Each number is 128 + 32 x the weight over its row's rms, rounded and kept within 0 to 255. Layers, rows and columns count from 0. Numbers have three digits each. The size before them is the row's rms in percent of the matrix's.

# layer 5 MLP down (transposed), 1024x256, rms 0.0648, rows 896-1002, columns 0-63
104:138174126093135158152140145133160132137092113127124144155158168098167151149138041116131088137101079181104111099095125114133125175188149088197120217144099133191177140101146156126132081169114125
094:160101185146164107148118100155179141124136079132131163097088136103144150171112137183148139087178157138174135193149157137076100097118133124216065082148107117146107119149110124187142125138153140
127:178186175067130115131052095131122087097083137115115184138045146136126140144119090190168177185164137193142067150099127181112144131088154194154086124164136208123101105107149158200110095156101102
131:145150119133135113126143194101051144098146144121137162135113111069173170115119055113095213221110127132145082164099143142093063134079120116137142095137116150156147197112160121149125080102155139
076:123174148103132176089096160072127130140150156144199156099103142183156164155145070083122146139100084148063107201086117203131073118111108129107106117100116098166124123148171169117124152110111130
101:084132117144096126139127113098103135119173147054131084097156125101119177151178113164199124039143205150170125157210128174181083116117099081115163165090122114165142120121086098091157133110104131
102:132096150178091096099116140123142165106079149127161083150135121135160127132129123168132078116166145149171122194152134163180124182120128159095134123084109143115148163116173157135128137104164107
090:139106127105090149115152126168132114088177097167088182137124163167142093178143130165086121130126100158116105047151106137169126135121119159094078070168148122148116131119135107133079143129157165
109:147121136125115145200082103101166118093142105108103018114106102105116161157126079127120197082192179128142146191134172105137095157106106169080162147102077185099115119101164141127112236112143142
110:109145117128143134120163168098141134159137129109141085136191080132154113116145112114169100149099117109134185156109105093068161112126105099126091148072155074138139122148117128113118100086120087
114:130145133145133093130109170078075093110164120188125130107039178084130172096172148135122116136100171201175133105073166201095155142115131149061098144207161128160172107121151110141088206165150173
109:117164145115114115117111135119144102177187155084154047098072124150172103083142076181175120162095123106162116109141121119106167051078080097157107026081182104143115134166152077111177112119171137
090:129079087114123128125165115140154143120090077098090138134145171149085113092100125152139126139165177121123078145122138143112129140144187193156149137133140136118107106086142089136122159110131131
081:095172088088107121108087166115113151074118162158101116096110133095140182160148106144159136166119041117104173208178153099137094109118154091115131096145123145148127046090106150122218125077111110
099:100111095141087112105185155089150142097115109058109169139049087157109170135191120104100107107129132160183154128128194121130180120148102119124107173172103120103095079112127125106146099139132096
109:126140187140106108131151117103134143200124162144149166126116142085119102083157085131108175099071149129086163110132110145128080138127130157105144090144151097110153194104083154112122160100150166
119:163135133090079115077029154172117071142143141084133136136116131137130131116060120124173101206139139132144112077130158163127113200094144145126104118119074144181098090123112147120140151087084118
103:109136088111126155111133135077146160154081131098136167132077102070160098084128086108132100131142110139125148128107113169223110198156154112126152083090103131106137139166093156097132130093127116
114:131184137129130137152052130082165104117028142147116135080177090169180076083117135114161118111117055130126098156162158080066134105106160110180113126089114142148140079114110110113139121133158055
105:159142117065158098114172117133134166138151127124158095185134177126162130115123081166112109172095131080132100109132204106135149130092088086104120161207133114098124101125113136143146067156116092
103:041148146118139160142146151112154167116142128114109084118139107157096119132141124120074155143163161088115132125013131142095109106112098128195172114133172101142133168130181079119081117178125157
124:151131123141124147103095144161144178115105135155108159147124078143149153125103096127102098130189109174125127171182131219163134153104126071150071152106105132161096180109155133115110114132094138
105:168119147113117155132111090101122130115076117113146162075160128108132119092157085098055186168127090129110100153131152162158098126104097128162104091080167128141120133152177104152185138092170136
089:158087164119118175072094135037096171125151105149151071141150147119133144139128133112091163117149140093138164100100072112117123115110192163107136134097126208161118209160128108143127143123150120
074:141147068124112183115065126121110122115131144130126106114077124164125160123107123119154128098106090132107143138125081151148082099135130082123062128069112125116120105126128151129169096153128105
097:131155145143090156109092112103122103137146163106134111100119119131141139124110102133140042133112079134115137195130128168059195146121155117210169116097191132133103155091162172101150136126128151
103:104099133106191128115128116091145148104110104160155138115167169124113070076109156105173090177153185122109135125145134128138183108103094131099128124176147106131144159129194091152092191135085171
108:147149129149090097150166123130139113056105140107138122153112115107074195127129149148139073116112177089129166109191121157205122146154104152149127179140126130184103112164106077082122060190141116
103:150192162123113085087126128090090126138108108167118146163100143068140113167108186083126112107110149061207126132176123107111166079114119115191080102136143119101107104142158091146113112161121082
086:086119155094165151121169124132182126127168164105162152119095117162155083078165129167133161101113099173125134159066090165165115117164101174137108162098074112091214138132125169155107098152120037
103:198161145156107112134077157098112111091102112116102150088126063086149144112166187108096135208152089149110155112185155099175129146169085151104145139135072084157153105113112075125147171105168173
115:091133150156111129170063171150157117158134142153131113098103159078116135120142152114148090107140135125147142110138154102057097172130169155066098161143160124088127116143131101109120135089132169
097:133143145154136134156034077104143189127150141093081197117122133105111132194072187127059125121120098111108123205098170169144125096038145154167107092124115106206109117120143093097170151138136147
105:067148075145116146127130137092130213106115106128128159202123089152091137150059072154071119118106104125117119091152095091138123145180106168171112142123128159138151136120148137175167120108097162
076:096149128158158138079132068139121150160123107086093164191111095109196071108111094119114161141085086087101165079147111111147124122129133129146031148169139091089152155109139181128088038126167084
070:066158136136103138179078122148091100121082229098120154138122169165116091185151152164090157149134115136137203122112099161122063130115103148104090123105105063138144115157134225126099152137173121
090:091141110107166129159114172155117137081133210104109118121131139120142074106127122103139165075144132145144105095168084173079158075145117094142133147118102200165131091062128105136090153123093144
092:160141113166150074131141077155103107162066101104140133111090111162124107123106162166088163157135099115129090158153147175159160133123118105116147170136124108161170133116131145140115133145086084
095:150090036115156115112178157132117191104131113158110106160130089096111096214124148146197137123092108075179133154167151157129194101093165181082158139171129138131058081150189155089195121157203169
122:132140188137168186102125109126115089124096103160135140125118181105125162121149186101155102184153099099103109112148176170108122138061153114132110110136167147094179152129176150133111131120118161
103:062093173112117082114115090100117095140087099139102125161116118109164153108160104174103100153100110125199086137101106092140100104109128142140182054134114073072172080128134114130157112121127148
093:138161113064133146115113117171122043160129160159146094163116159069146121125154181111207079101194105114156162146123136071166066131152167101117096098118138139151157139132107103154090083135104118
092:123149108131155112125152113118131113114143097156096148162178111091149154157162102184105118112095136121129069091146131127115069129145169107124148134182154036136136165086154107132175100145102162
096:153185089160136112125185157179121089143115102142129074134102140135158089165125157103135108158167142085108173150094102135164109138103170111107100138195143114141096170164108077114066153115165169
078:110143137156162151130082128164161101105077119087147079118061116136134065132129084141157129110037075155102138112085110133122111124122087074113122146208030083132144195153138171133101100141107177
106:124118086109098137133101184113147130108151167104197158171157119140207105158174086112055064144111074171084133140094138117083103144154148120141064132087180127123146146116137131104130136127132095
094:161134112146142129172100135128107103192185093135122091149095120136125122122134160100140137103137153086148147064083093191158109158131127147177112089088141145145093110154128174151113114112101073
089:108110135205078137151089116143127198102157128146112097114193135131137126155111135140147148174135174130134161181075129092107099081178126071092172090102119162073133130148103144069113137130095123
107:118129131146103147146154115110115057092124092110126154143080176117117111087137155142130118098091098109168117116091125103121073104097134187117085098089089163131075068095102134075111089109134124
091:130135131134148101181173143148132168098162142140111131122193140122113123104120105132209139143141158108107109130151157097104130144130117141176171137136106143069140159145147125112166130124122101
188:136114148095112167132061117186089136118162181127129157091118154148099091066071087176087188143110141137113065098126150155183157180102137143109149119078128149122130077082151145162158170136130106
104:154120165124163166074144141150131162124114109159106185152150116176134122083155128083134152062142164135173122087167135147168112166132179078189099105135106145149121147089149127143114137154130100
107:082115109099117093180162101077169173121115064118143122111143118138160059086161166074104084173190162106145188097138105132179150162130127168053111122136153120128174124125136125151074154160083098
103:145092097176127140207094108118161162127156142132089133115144135151110141084126146139124111185171106118083087146135126147108135159126111176040156166199173114153130153134104146099144151155075132
086:114128084162148130116121144162088162088087146146122087125149094120134074132141160102142134134157128147175127131209143105095134117129158152114167140132104189108106105099132113132092150147117171
071:070133099198120109118112088095131082133147101119193147167115150134120127153164113154122144156155103141079142121122095166150131147115138116119141105058084141086126107207116171101129096155129118
096:098058121160123133152197145120127122087118115087106134194131133069120111153158118114133138084122159080164109067014095102122098074053152120093193080127095138173116106166160108139100125127099117
101:159144124154141113117180096191082086129164167105131139142122098160122172090187135139110183069105176117157134092093095128137128112151136113145139157131099104138132131115090120093085139103121178
121:145128090170102125156060116121117110155103156139047139091134074123087154111103112103132177080099113152087096126126178113091136122151185133086138130102125115161141183088165108156070167121130125
104:099088089090112127188097156153085114055169154089086122098134069137129127084115115155093075127159157142158098174094108077082168094126094113178152102087110123124143117129148068125121150098104152
085:117103147107122110112194135176174148100155098123057197149175090135176088093191195110134135245154177116086118128085061125124092120183164144144165136062120173155133177162085134098129128170117145
076:145083093131086166162137138114211123155097118107100156113199132167100107121066151106134171180148113087116152064088148105112172145152146134100149107148103150135142170149134116119194144119129197
071:110157144143130177134166115118112124146159149152140079107164176143101152174137168152090135157102144116125133166129162176099112164110117087148141151126122080151085193163155164065130079163133133
098:118120162111107146152152134164132097127120125073091157107160129136116117101170150157127175077147090123133098155145175107104113178164144117094132107164141115064183149131198064117131107118116165
107:145105148109134105107136157108167166114130112149131189153119087168107024137134175142094066125168069143129145083118114160126141098113064110169091125135163098123084156140075122123167127160093119
077:074130126135104197154140100134103175159131155073146161125145165146119172145176168159126150099101145117114142167084070133129081143109154111135099149144078082131144132158108209105120164146098118
116:149117147128162133138139118127177094133103205145137080161109160124133082177189129132083121198123137124125167137036117148099141118187163141116136097158131089119166214149097105091119095111075121
119:156126120126149111120099103148082114121100129163063138133137154119093146103198197155088118133150100162128111156144110212149162148109106136122147152171111156132113048098106086104113142096111211
086:118110180114097140157162134129123077134137124148139148141125137106110120150143134116123128096150149147138139132198147105039175173172081100104146147122064170157163132127114144130078155139152146
089:114195104149125173115191123143142121095104151176143165166127093161101146152140164115104164113175119103129122116124100116155131130114161124166080105121108088154120104175143196139103095139131137
118:172160118116116161147148131141222159125151145114137175152119139146087103171130125113154173117094095091121128112120168092056198161107153123156101170063099136115131103162152130137168147117085093
115:134127140048158162119137127167086085131142139106092121089070153112129179103129152148140145060107120097165146143101095104103116120176137181104127137126115160131149115136027133107141120123148130
129:178094143124106140156076090131111215059107156136148163136110082113161130051133169123076164210158160179104150091103098117113112131106136093112145128145100107113123164125181133109093146115086072
094:115072118158124088152054102088156134141101134104124154095100104125105120146138077162118129128157163156158151205093097098108128147125203086148129147090198156122141129126106085080163147106078101
110:151121172092116170146134133154125114138115144143105184178181099161131136078124178160098176044115148095148132106137157059095148185162116083116100148100132149112112130108150159131100124204151154
081:081132132072121148144147098184132120145139110141154132079151169134105094184080097150139124152103115131079129141145079189129125131153130157138163090184136099093107129144130158153129116139115068
113:115137122186105123125152158167164122159089097096123076112206094103126101159111161112152123105143099151155144112138078107113147112137139120147172056119132131101149126111123088139095076093150112
116:119155136091139127153180194158095146174122190135170131131068129126146144066170156143113172054084088160156070138154141124163124166149102142157107164080139110124139112121148119113175074147107036
106:123177132125085075174110094120105101156111084162149134108140157173098192133155094139160130119131209119093054140138164149152085182100113200170124163170110197200158150158117133160111172185151137
105:110139149077188108135172132165142109037129158136054145142153182090129111075146095137123116124157108168070110130073133053103128115120120138156085071148112110170147179140168117176096134153108122
074:098100132089108165132094098125107109117150136140124133117151172162107148117135153161105094184135170142112154136175071150116078152105071165048099173086098119140109094144133165127125115108120156
082:123100112071105156130186160141113108154110119065087109156145171122134046137088105152110136127121171079092115136128125111197078116168174132155134082145132180089094101118167108127122142126190185
091:052118112152131152134154112145106129149100160159137073147084143098171138117194102073177060178152091177173125118087119095134136115111198114045138167099101199085123112114169117114158178115131077
105:200128152135067129150158103139116112151144151117086146088143192139128110115136114145057207118073096114062121123158153115168093146089073090163100132093117084192107094130116109075168125152160213
099:132078110138094101121135203072131146068128093101072099104169094110147100141130144108150197135143151160106124063111154088156155089165165132079105155160132131148127179141116100188059148145133128
113:122161046145151076170142175100090180111103146181101142157203120096142068073151123117118157157139119124141121098117127104146148064066117090123118123120193141170160192094135144145112155146119153
096:176163139165142110171115081124105156097136175164072133120126060119121089131123173184094150141177169129155099103137091131146124142134105118165099144174079113102129137161159136135121146122139168
104:126138136172168094165157090137138188089153130105139150113151094091136156098066133139131096140099111141112183179137080129125111148118081131152183074187098119126100123124154122141150173109145121
113:143150093113115120156122124152133135119126181153099097119063098134098112151136120123088128117098134087123135096174134145154105109118086117173124158184126123189129088157060131119159136121130158
110:144114088115137143146110136141133116145166194126112069103104124100042122087136116168114170138105153185101135094117134076139171139131162097148158129155139154117173173127104104080112086126132136
103:145099148124122138087068069082133114120142115173124179141097153190100109129070210098106160115132142113148098175139129156183081090069092150095108080128123137204136136127128114135053123126153100
075:059167139085133141142120092139107139080114159100126161133132120162084134120099124119090112127136127130099074064057164163174106100096136099163074130119113055130176102110129210127132150132119082
093:139127108128155089166123107146137108102181157073110111135131087146116085075198098124104119121170213123142042101105136085134144086100109101146121101125146130107143176106156095115096100161150158
103:150119128116101178107096123133109081156157121113133070186165141115095176091104109126182150069120169136131184165121141049134134117125113105087183127121122140091135125126150127076199142092146127
101:187133176111174066138118099141161132124149117107089188147113149095136164185148098103198129123153097124130142124138098130140161143122085124118131182130161133146183143104122105090120159128102168
109:146101067132136104098104196151111113107137116167097138099094144088126084098092148146164128126133119136104134179125149127184106161112114127141149155087114105129086190139170145158122139126143115
090:121146077134139109131125139178112087091129147103098106143165058146112138103104171125078116109169120100111117101105145068127170081119082124156164155132155142120133096145098091094089089120125131
095:099131107122137119120123111122119178128203125135097167075131101161151093135161099172160158186117167148092105147146140138159173153091113105147149138122157160124096107085149138084120117180177114
105:133119140097119086133166170136133176122136173179175094108135134188179124189123111143137174098125195086073185135086153146140132124114205155162130083172123110133096155094102164141132143148128131
080:141154101126174093156169166167127133120090139086164062133110097196161102126152088149068143140162121140099074128126126091063200142107117027110174128160131083088107155141101178161110078133101122
123:099139130145101118120159120123086107182136151119091129111094130081121149117126134150214119132107158081155091146086110099143087177138167128135141143028106191125122085171142148153105098100165184
085:104086107129135136149135127176161105148115133129138183178172113116129124141131136150129111104114174167109212075110151109185120198181117158102107184163092119137160139104132161102048183149134128
098:067161127152104125134114138143161120090133179136089098126141087114098115141112112111135142136137172126134079114151175124111114153146127104072170085124138149088157026152129132120120114117097106
091:097136091113146174150128142159126124164115127152110147168147126136151068124153092120140145108120082117088144131067114150126102162135102082139128097106088160164143184162135164096094127158125155
100:147094121141137170078141133115119157136092133118152214104113127125153136076128166052111123195162132175143125099099135091175093159117126117107101157102106112171115178122141125144119118160150106
079:180167110075160143136145139121101106096076131158098164094101105159116194147145171166105145154136070109097094104130111138144112177106109126167106095182142149161096084155113145152115129107144155
110:142098131178135079091088053113146134112170105104119075114089177050120151118201148107167148108119126131130128132062139096133090144124122132073211113167080103122156137144134072198135178105071164
# layer 5 MLP up, 1024x256, rms 0.0639, rows 897-1003, columns 0-63
099:124167135123104108146145136123153114186131095089109109147121160173066100120133130051107093132073133117137163068143128113161116154090139114109122079170073127099102129196058107125126140113208143
112:136091165188115143149126099141116108103084119107119156121142183105057134121097149133168152114175090097150127067143132102136134134110124179081178093116110136102159170151144107142077159117120154
115:146098126166127083145118118123129153140072097132145172112115124150139212117121177120134085131191148117170095089168144143114139108111156122103118146144113104150093139132173117123163114174130111
079:175093180175054117104106088135172122138186083156117151156155142086095062073095127106146107128084121127180176148130101063095156107123102150160173112149131135140095159084111134135101052132126155
101:127101129106112144089095147152182092166129126153127175130140127184130100119047094122135104147142054086131104126110105068085185124126152127170167089159122082108116154198152149154129048134151111
107:109112126130129161142139135141126123156157147093127157116116075086115169084102107108147133105105139139125138063140174114161111099102119150148163104152163131159141092127129190149111092095120167
094:148160124192177141101118133111116146118104106134176131242083165074118098152106164082103195149092167180119130113140134096092118181130075104156102142125117082104099121210157162056153086097124067
108:118125192185116128137142110164127124153125064138144112105139090103077192108148108098135081098162162090136088105130097165160079112098120092135138051182092110135157105122124151099179120150186136
100:162104133140154100093097102131124139183186113170090126124180150162132085116089163113166148148107110060118118115186121155143127067176113207222105087141205151084151145139144155195149080160170120
111:163128117088129176107147084120133098148132108167042152085134195162173127120098118116100132132117102040088164150101162091219120148126104109143200058144126113153166192099165120165101081154150112
110:151130084146151129096182103161105065122092117148102146123109131110135070089151150096141089131132149113096103085168123120183127137184084212131078142158139090163094145130147145109190089084192118
112:143157088138089123069117069141118109093138140163136155122085129133092146065070085141103102155122146138120128122156150147164159093104139093198128117141137129180147097140126163166211103127174139
080:200075126175097170110157086119103095139041064144124121102100117091101098136097093124124213145137117137102128103141121129089114113098121151091155141127165086097165146102148084140124163110171108
100:123141154066076152125145082141129104151151146139119155152202200104130163108112100175102148116104104086122105086120124134111105126085084158122139151168127145097160120110119086147100118120134140
117:127086100113120129081137097114145191078123128100118114157092178092127148117117154176119124189144151140099104083092180118152112103131113155101108128178136119115118089162157131155123126180143058
114:159081133129143168128127121092139108136114190133139127117159130123161119071160092128090128192166126108074132137123133145134065090065089101157095120121155155079085090105110104191086138075164142
094:166076141119117167062116088130072135137146106110071088106100150181076155142095167059117150125138112145112072010073121066110090092153088149172115111153133102110137166075098122120161150092160090
111:148106159137111118111152135154063093138155146141143163103098137066098122147056090129146137176142105125096147139155167102160085071129124111153107138146102136142119101153089142112145108126157109
106:158137095180078119082059118089090153139144162121089153074111128158100095185099143121137140103152142145119124082159098146202031154165094143174129108098205125114084150085165151097179151111191122
105:153124105118133143128116102136138131133129116079118123136058124110090120167108124093128113210132139091152127065112099139116092150102158173077128116135091111133120065175043122101133113138169104
109:112107125113133126148076113164080052120131076106145130184087150129142150104136109100107123203082155079131112116101162136084118084086157113109092118115155097141126077122094157158170153150121114
099:089186095149095119108102111196113161188117084112126126154059149116116133108058107113158110092106112111214143132081086124138153119125122126114127089103109069073121183134080134110152135150086117
097:113112186167139112174146128105195071127134139108138104143127136126112080129137133136096115200089129169132131150124171160149094126137114096147095118107155113084146061121130167144093125149087120
077:176108130142097078154112128200163143109122077113132146150122097082107103071086120151126133167133154100171095131148123170137134143071171154122160161119136140132030137174105083088144107099133145
101:107078115154103115143106128162140117163143086174132134143132132148130171115141124085142202149102079042193155104168124099155148071121105072105126097193095157142068074132094081222101102143079127
102:178107156117063159130131119134079123136095100139126174205106104142164120163122074112145092147124124162131126093142093148102137109132112097188155091148194050192113074098067098163151116103095097
106:106124152111130175103084113166149131178153174119053134110177136124119105065090168060156114136109115104148148045085150144141105040115152135164136105111136114145137136078105123154153059075117178
112:125102114115126120130096128123115156152094131079147144107078097132088129124172132105154198148132122137081096121089167157155117128095233126111149215137049123073152163134109163108206167147136178
081:165106143122162152095067060140114131184090076156080122135187172119104090134126130100132121124132159106131085122141166103118093137125131113121145113141137164090106091102111105133162095076096151
105:133110144170092176094087098104122111124176159147103088206097099109155168102118102135142110143090125152125082075113131167173116180130105106178108086120136128132129063142094108126160098160106141
112:165101140148101174139144089106129173155127145125159169155086163173109109150079117136114103154122108117117086022152203162146107102125114156125178112162078138073104164107200149153098135155147124
103:108173102138167160116183151176124050114085123229134150168088128164150053168096117094140179127106160095097118137148064074098110085131079099113081137137142127089090143087126105129143137105126093
104:150086162129113100094125108137133049144076112150131120184108123078112099101110105119126162139133152151148107138072155148157061121101141166116180189136128079157080105116067122127116068180154122
083:163105123130117117182135106150148112111098131117145139074148138129091160088169108161152110113076106150206085119146159185093160105074137102114169125123152128144111117159102070144168164086171159
073:137152128137165149170132145137149191078164081165113095066159121116139139060158103048118134126102126134182142172063186127112159137096143132157163078170142107131090116113147063110163137086103039
089:115092137137082121068084130148107069120139087128153188120136159123150139111109114155151108165111127152139076094136120128109096153208144195138113134171196110139066140113142093148115124175202108
099:085098170110134108118107178093072096168105127098124092133103179110118106137121069116148062144169097124158088088038194189138052150199118189120109120137187145151108143131166113164123124111163146
105:126153085105140139140147117173121084183109161128134182134105147125078110105094130127123198133110174148104133135064149102155087160141142131145131113146175133131165164114069116246119096108144099
110:114106140202114165140201099142135153145093136114167182105099104130100112135077126138134095098099131135130143128187191123165138125183088164142114075106119140125136137169118145039135113138130113
099:087169128110113081057122153121111143094075124077207162124104119157131117146131180155061104173118084084112137158151170117129169116085107126149086086168101117164148134188100060125113150178107091
095:120121092164127112131127139101119138101049076148127175122154078170094129148102135136048092207097110144154128120167144201114172120099143135155138162170116119137095137129129105139115141144155146
098:218098092162114163136147102135150171143084129130153128075174145147119109068047143121152099138153170139098196134111110127173183128090164186137182114108097190129150116144097160152099111102159090
091:145164169179102148117105137106073138132138158117078106135097122152056117105094078105100151135067089147153123055135096166109198117156171119146135166143145154132190115109131144112166114124150081
080:159084142171117164117110151104101130091131055150131157164172131087158106149079112089108110157145155130177141136170167164163085098140110143145126110142180119116095126070162128107169123111183131
106:191130135117115040159141050079061092132104114182117107099069165103126093087123153134091122110132152054150104096117149141103156111147122086101145162192149146151063095124114074153185102172178097
099:114139139145097092094162126110140099087099124149124088129166138143103200156104104089140069111144160126178147050162136128169127152142126136088114064113104179086103126106075087111119126136134139
088:177140144103084125101109105136107170131123087135137121110198127160099149153095128123117146167166136085103118079141114199149113088102147179160132146170130181160079120125168169134128140124137159
116:107115166175132090118173075131180162130094144118104149107110148144085172111105050128139120126124171154174090061133151180204115118080106168123107134185130105152120135080119124153137136174132113
106:165125119115060162120101138140151075187097104140159109126102162165150171148121145115151102091073159093177127096095114092114056094086175170113138072163187140140111140104048130139153104151155085
140:181124144180129163160076100136098169141112140113135180089108170124066123054113104122100121170104107071110078072148185139128143156134139137137174162146163130095096120134126092162132137104149123
110:120127196095115159153105085174156113112090142152102145104093182067128087153135095128108129198095101170115083079124148177069125075095174192180145140153227133155175159095134107157139104161145073
109:122137144095140170090164101169192156170109128089059187159151160060129126115176121128156106144142071152111084100097162108124121123115134149086211095135107191132058171087124095117108139122144060
101:119154076123138171111151118178188157156088136125100122103100119145065158146120136059154157144131128114151092040146089145174088171106165136162137096091156114103129143128123164101133096115163089
099:115155163136138091133123127151141107141129181098069127111152118128108167143163059139107104149083141106136082070103081109189108088181152112136119141097157106158162139129153159179154052119174091
080:142122180109110119139092137143092145155171177113162125136099155114129105116151084086118108096060078087122111093098153081096173118158143093134162119151113147158096148035101125160109112121142082
103:103134123152136144090085103140141134148193148117139103123124091123103119117132121111151044105121064140197075197147119179109136133160109111151110080151095076089098139143053131131195147114120104
101:109116218142055132097099149132131093157125109098178130068150105121082141150138089044126074171136099093166069033147137117143120146134179173149154095101146129104147167139168155164140168130135041
113:123158098112120194111116128125152157149106110148166085090130147198026142151091139147097136098148084137136131133079173123100182152088150139118157117210131061151098132142119102154173186063173198
099:140151157135162166122118126126072202170143075094179141180122195126111098179137106102113108151050130173130098115148134151078163127130136142085117076113102110103102190195078161101148122119147106
085:210095152128152110135151116127109144118076106113143114142141158112108116133040160162117147085100092106127133077118098110157154136080101142172157137142186126179152124125106117132175098108134116
084:125179185142121143062040168173081111167086142152164103098107157095157122183108083153083100087078133110137090151160094151149115129120142130116109126134151137137114093086125132151136109163124131
076:164091121130077120139102113162119105134121105165137139106121152155151082157114109098112143103128148089148115091102150111144080105117149145105071091154131179162130112126059122127134127130142113
096:160124151135164139115100113144071095185147096155196110188129085170124178144120110124143096157105112141119154145123139208095140112074099096124107154142083113137129159129175113184113128174167106
104:181189146126141165119114107146104140126076165155120186103139184110152142122106103105133091121092161096172077101074150165140103188086165148147172145170122140133148120147104097166140173127145170
079:162208121151126172116115100092085133137108122147173130143133151123136103159147096167074114118122076119157066119170149063116137146126127134178137142148121123170132097153090045200184084133115111
113:142114155126128111107127143126134183145105141086174078109108122142100148143035154148142142203083168139109108183111146196054158128072150089099155146132159141133123081146060146114136157126204138
110:164152189131128110136134110151163062106126089160170152223091119114146113094177080081084137174134098088124167129101116039171118110158086165090111095070192058051075118197163149137098083157097075
084:139089142108139162133112116177141130152110096111098157198096202024154147138097136140077125106113184148103115145085110155173156111096124133127154123154175124119099160164164135148169081150110138
087:129119119175127160150150128168158148183073062124130153158172154071101096091075171164059103124115093141129154077124136107103130150105107117127159128126111117111151127187114147115114100081116136
115:153073105187089124121145077121126158141063129162121165141142082124107136097092146077126120140078121117151136102143131118167107099106157127127120155133068160157115103131146128085127120108173135
111:157094109107138137052164069160121110092129091168124156105091149064070106094109140104071121155132065052136123138080147117203146133112120161118164095103109166145081156129186083162140117157158141
116:198076105179115107070078137128101147109117157084061073106058146080078138123132118120143138142114128050126124150112140090119092024111144143126159102106141085145078100120171159161120138114111135
104:112141142132099105073163114138132063131087098162132145100124142100117126073147159143104129164135098126183127139118139174153149127117105141118122088105128076175117132113134082170129136143123125
109:123094121172171222120164107124139069116108118135185153156082214111144144127182102108117081133123104152117087126097115117196109103090139145125107147150120103076068190139136084120090098191127120
083:148185134125137212153085114116077116114097097077110162130173143126139150074167100089154168165151131118172158124066120111110096173111134132124151089120105098195120135113157102152203094096109106
111:135110163122062165076164100169149114114100172108128122108094155146063134117117091134061127136135116083117156112109125112154170140138113137133205123180125118131150143146139072144126149087088090
104:129109159158100150139096057124140147120098158145137137115102108104103118155077125092044151148108103076140140097154175082155109134065086161149152130134106109083087139135114141176115091110191107
103:141089137141149132044071166150114129093063117114128119177156150069146130043127130106157127151135127139110106087100153109192123103110157089120129052120100140094123138121129168120158153111186082
098:116092099177138146147097080109159206134161149172182174140100142036140077101116147128092064121097120146177127116124140102120151076127106096125140168152137104114138150203148121090171117089106097
077:172135153171122102126140140166117160136120095098143111123126103086131053069098087144158132136113123136108124118129101116137124099094180105174133164125130115132091125190081102114156115091113141
089:103151126145149156101115091160141094145141135113148114136046126064133132137113111129072190115098104137140115122141147165165061126054086164108150166148095044137089143064103156146133147132096055
092:132108132184106166078102143136145122132162135053103152169157144092105169135092124154132185119149190079115133160161104165132116182112154188162115093111145165146068119130181147097125156157154114
100:176121163100131138114152076119098137122090144148149131040097115103061207150085109156116166155183106126098159155131130146146111150108165162121183138145133159148066181129158105127111176102117102
104:127119160131152138138076094150092158117079166132201109153077180133103156151140084181174075150103101116206097137119132136092144134103164132145126114118145129147100106160079108121206105109111143
105:150090130162075188137103094119153102136093124143113146076160105160142178062093058072127141087124088095155114082118113129110128114150138131179199096214145142125112097140107138143156118083129143
097:127120079160093151077114132114172155171118032150168106147110157143136150137106113075154080142091148128153135145113164115161135070067120150158195083135162093081141168091151115106108121105141098
112:179159112101163144075178133136150105131078124110119211176095173143108071137097144130099140189151137176140037100123175092126132123108128166154174141125158126123132126110147049108105097158145155
115:141143092126065156119116121174071110101113105142145193073154142145089136156087175125117149155146117095110152145127102081139083133098168132159183086158147132182079185141104151151163105154125075
109:188130152149105117164137094120183133178087136203104116169122141090131149115128149150097165099083041072187137087103120126051147089124144126142137112181110086137112176162111143169107088126136157
111:152151132126132119103134109135101104111113104095110155119140133076125146110111063144144119187105153060116082069144127146134127155205177141196103160124121121114090061155057107169192085161166134
078:146102099175082068095135152112143105197132135117146095155129107132050078037125087098108122121105135138189150119119081109164124097093120131153133128179123146115141149102116132132156072132129096
091:109142125113180117136117112070090161156131161170159069081072124080128150149142122107147107128080131128167160131124185130192055143159166120115142128115076129159129165114105108133142128167136160
108:152159143170170101092090121115127120103119111150088215069135171075148129125123117125071124137129086139118057043154139181132107133136133155140149125106146171186102131149124127196134137124141170
109:142060117141156156118096079178127160138160119096148131137087161128159100127077182119151133100141117147198081147133146126137134063100148088084130080108119101155110139133142129180155100137096094
106:128083148110080116095124040155163080133072077144167107097129196116108131121035142073125077077132104180136139101131189119155146090137099082149168089138128102122136160120077131119141140102151204
093:113091149107109110102117112115051147107125139189127138121116165063155149079114065163140077120084130109119095088165149207137024139155139130096136111127145108169104122108104086187136139153098143
095:162105133150084136117104127122158130088048105167184149193169173148110156139109157125160074146131114066153096099099121108174163138108130193184126111161118122126158148163137104182101073081098154
111:123147125089112111116147111129091120138106093071173148133049115129062073093110095153077085144104142127115115092149166139145027167076062137087112117091131136160079141133068131123130137140115152
079:110088145139130169087174166171114109095118107106150197130122136068121154068129141058112033140108136133151129135107170175146093115129167168148094095130155101142107075151145156113141111101142144
110:173106141215087136127089125095109195085101112113094129130129134151065165085130154104041116186091104149145071145085153115139150085110150143105106135209170145078129141169134104160150123108106102
091:127111127171124116132167136125129082112096118157171125092073114118103173094178086070077088148107116134134110132116165169116149145121152163158126120157111148129141165138117156124186105193107058
087:167087131120175133090106139146090125221134058206122157195117150107129164140142108137120179124069150132105087110051207172116079114112141105134124136183102088134063223139168102184141122162162095
081:187101113157118116107130071077147109078047071161157090113143114154148121159112136162138128138147109101134122115177155140168124083121120178135179168124164070098087139168176108110201111109106167
097:140116124086119120144108089134134126169126060136147146149099161114156119145091114129112134130046121127180141146155085142113175116114152151148129129143131120120131132127123075118164100164140108
084:133084169156105114121127074165151165084099139118197089118124117117126117068137083077111115114134092157154028115170149114080102103122126139142190126107140124121108094082116069166163086071150134
118:121079209109118105161073090147156153146143106179127069171118108091110144127097134137157112138115114121157107103156131166143191037044169117122121128092123118087116163137141124158151129158124125
108:162141127095169154145093157188059108114102089132078129133115090108112095134120139103108146113100142096081139103138118049123112077200098140148147051059141074202126102105113167183120157144117081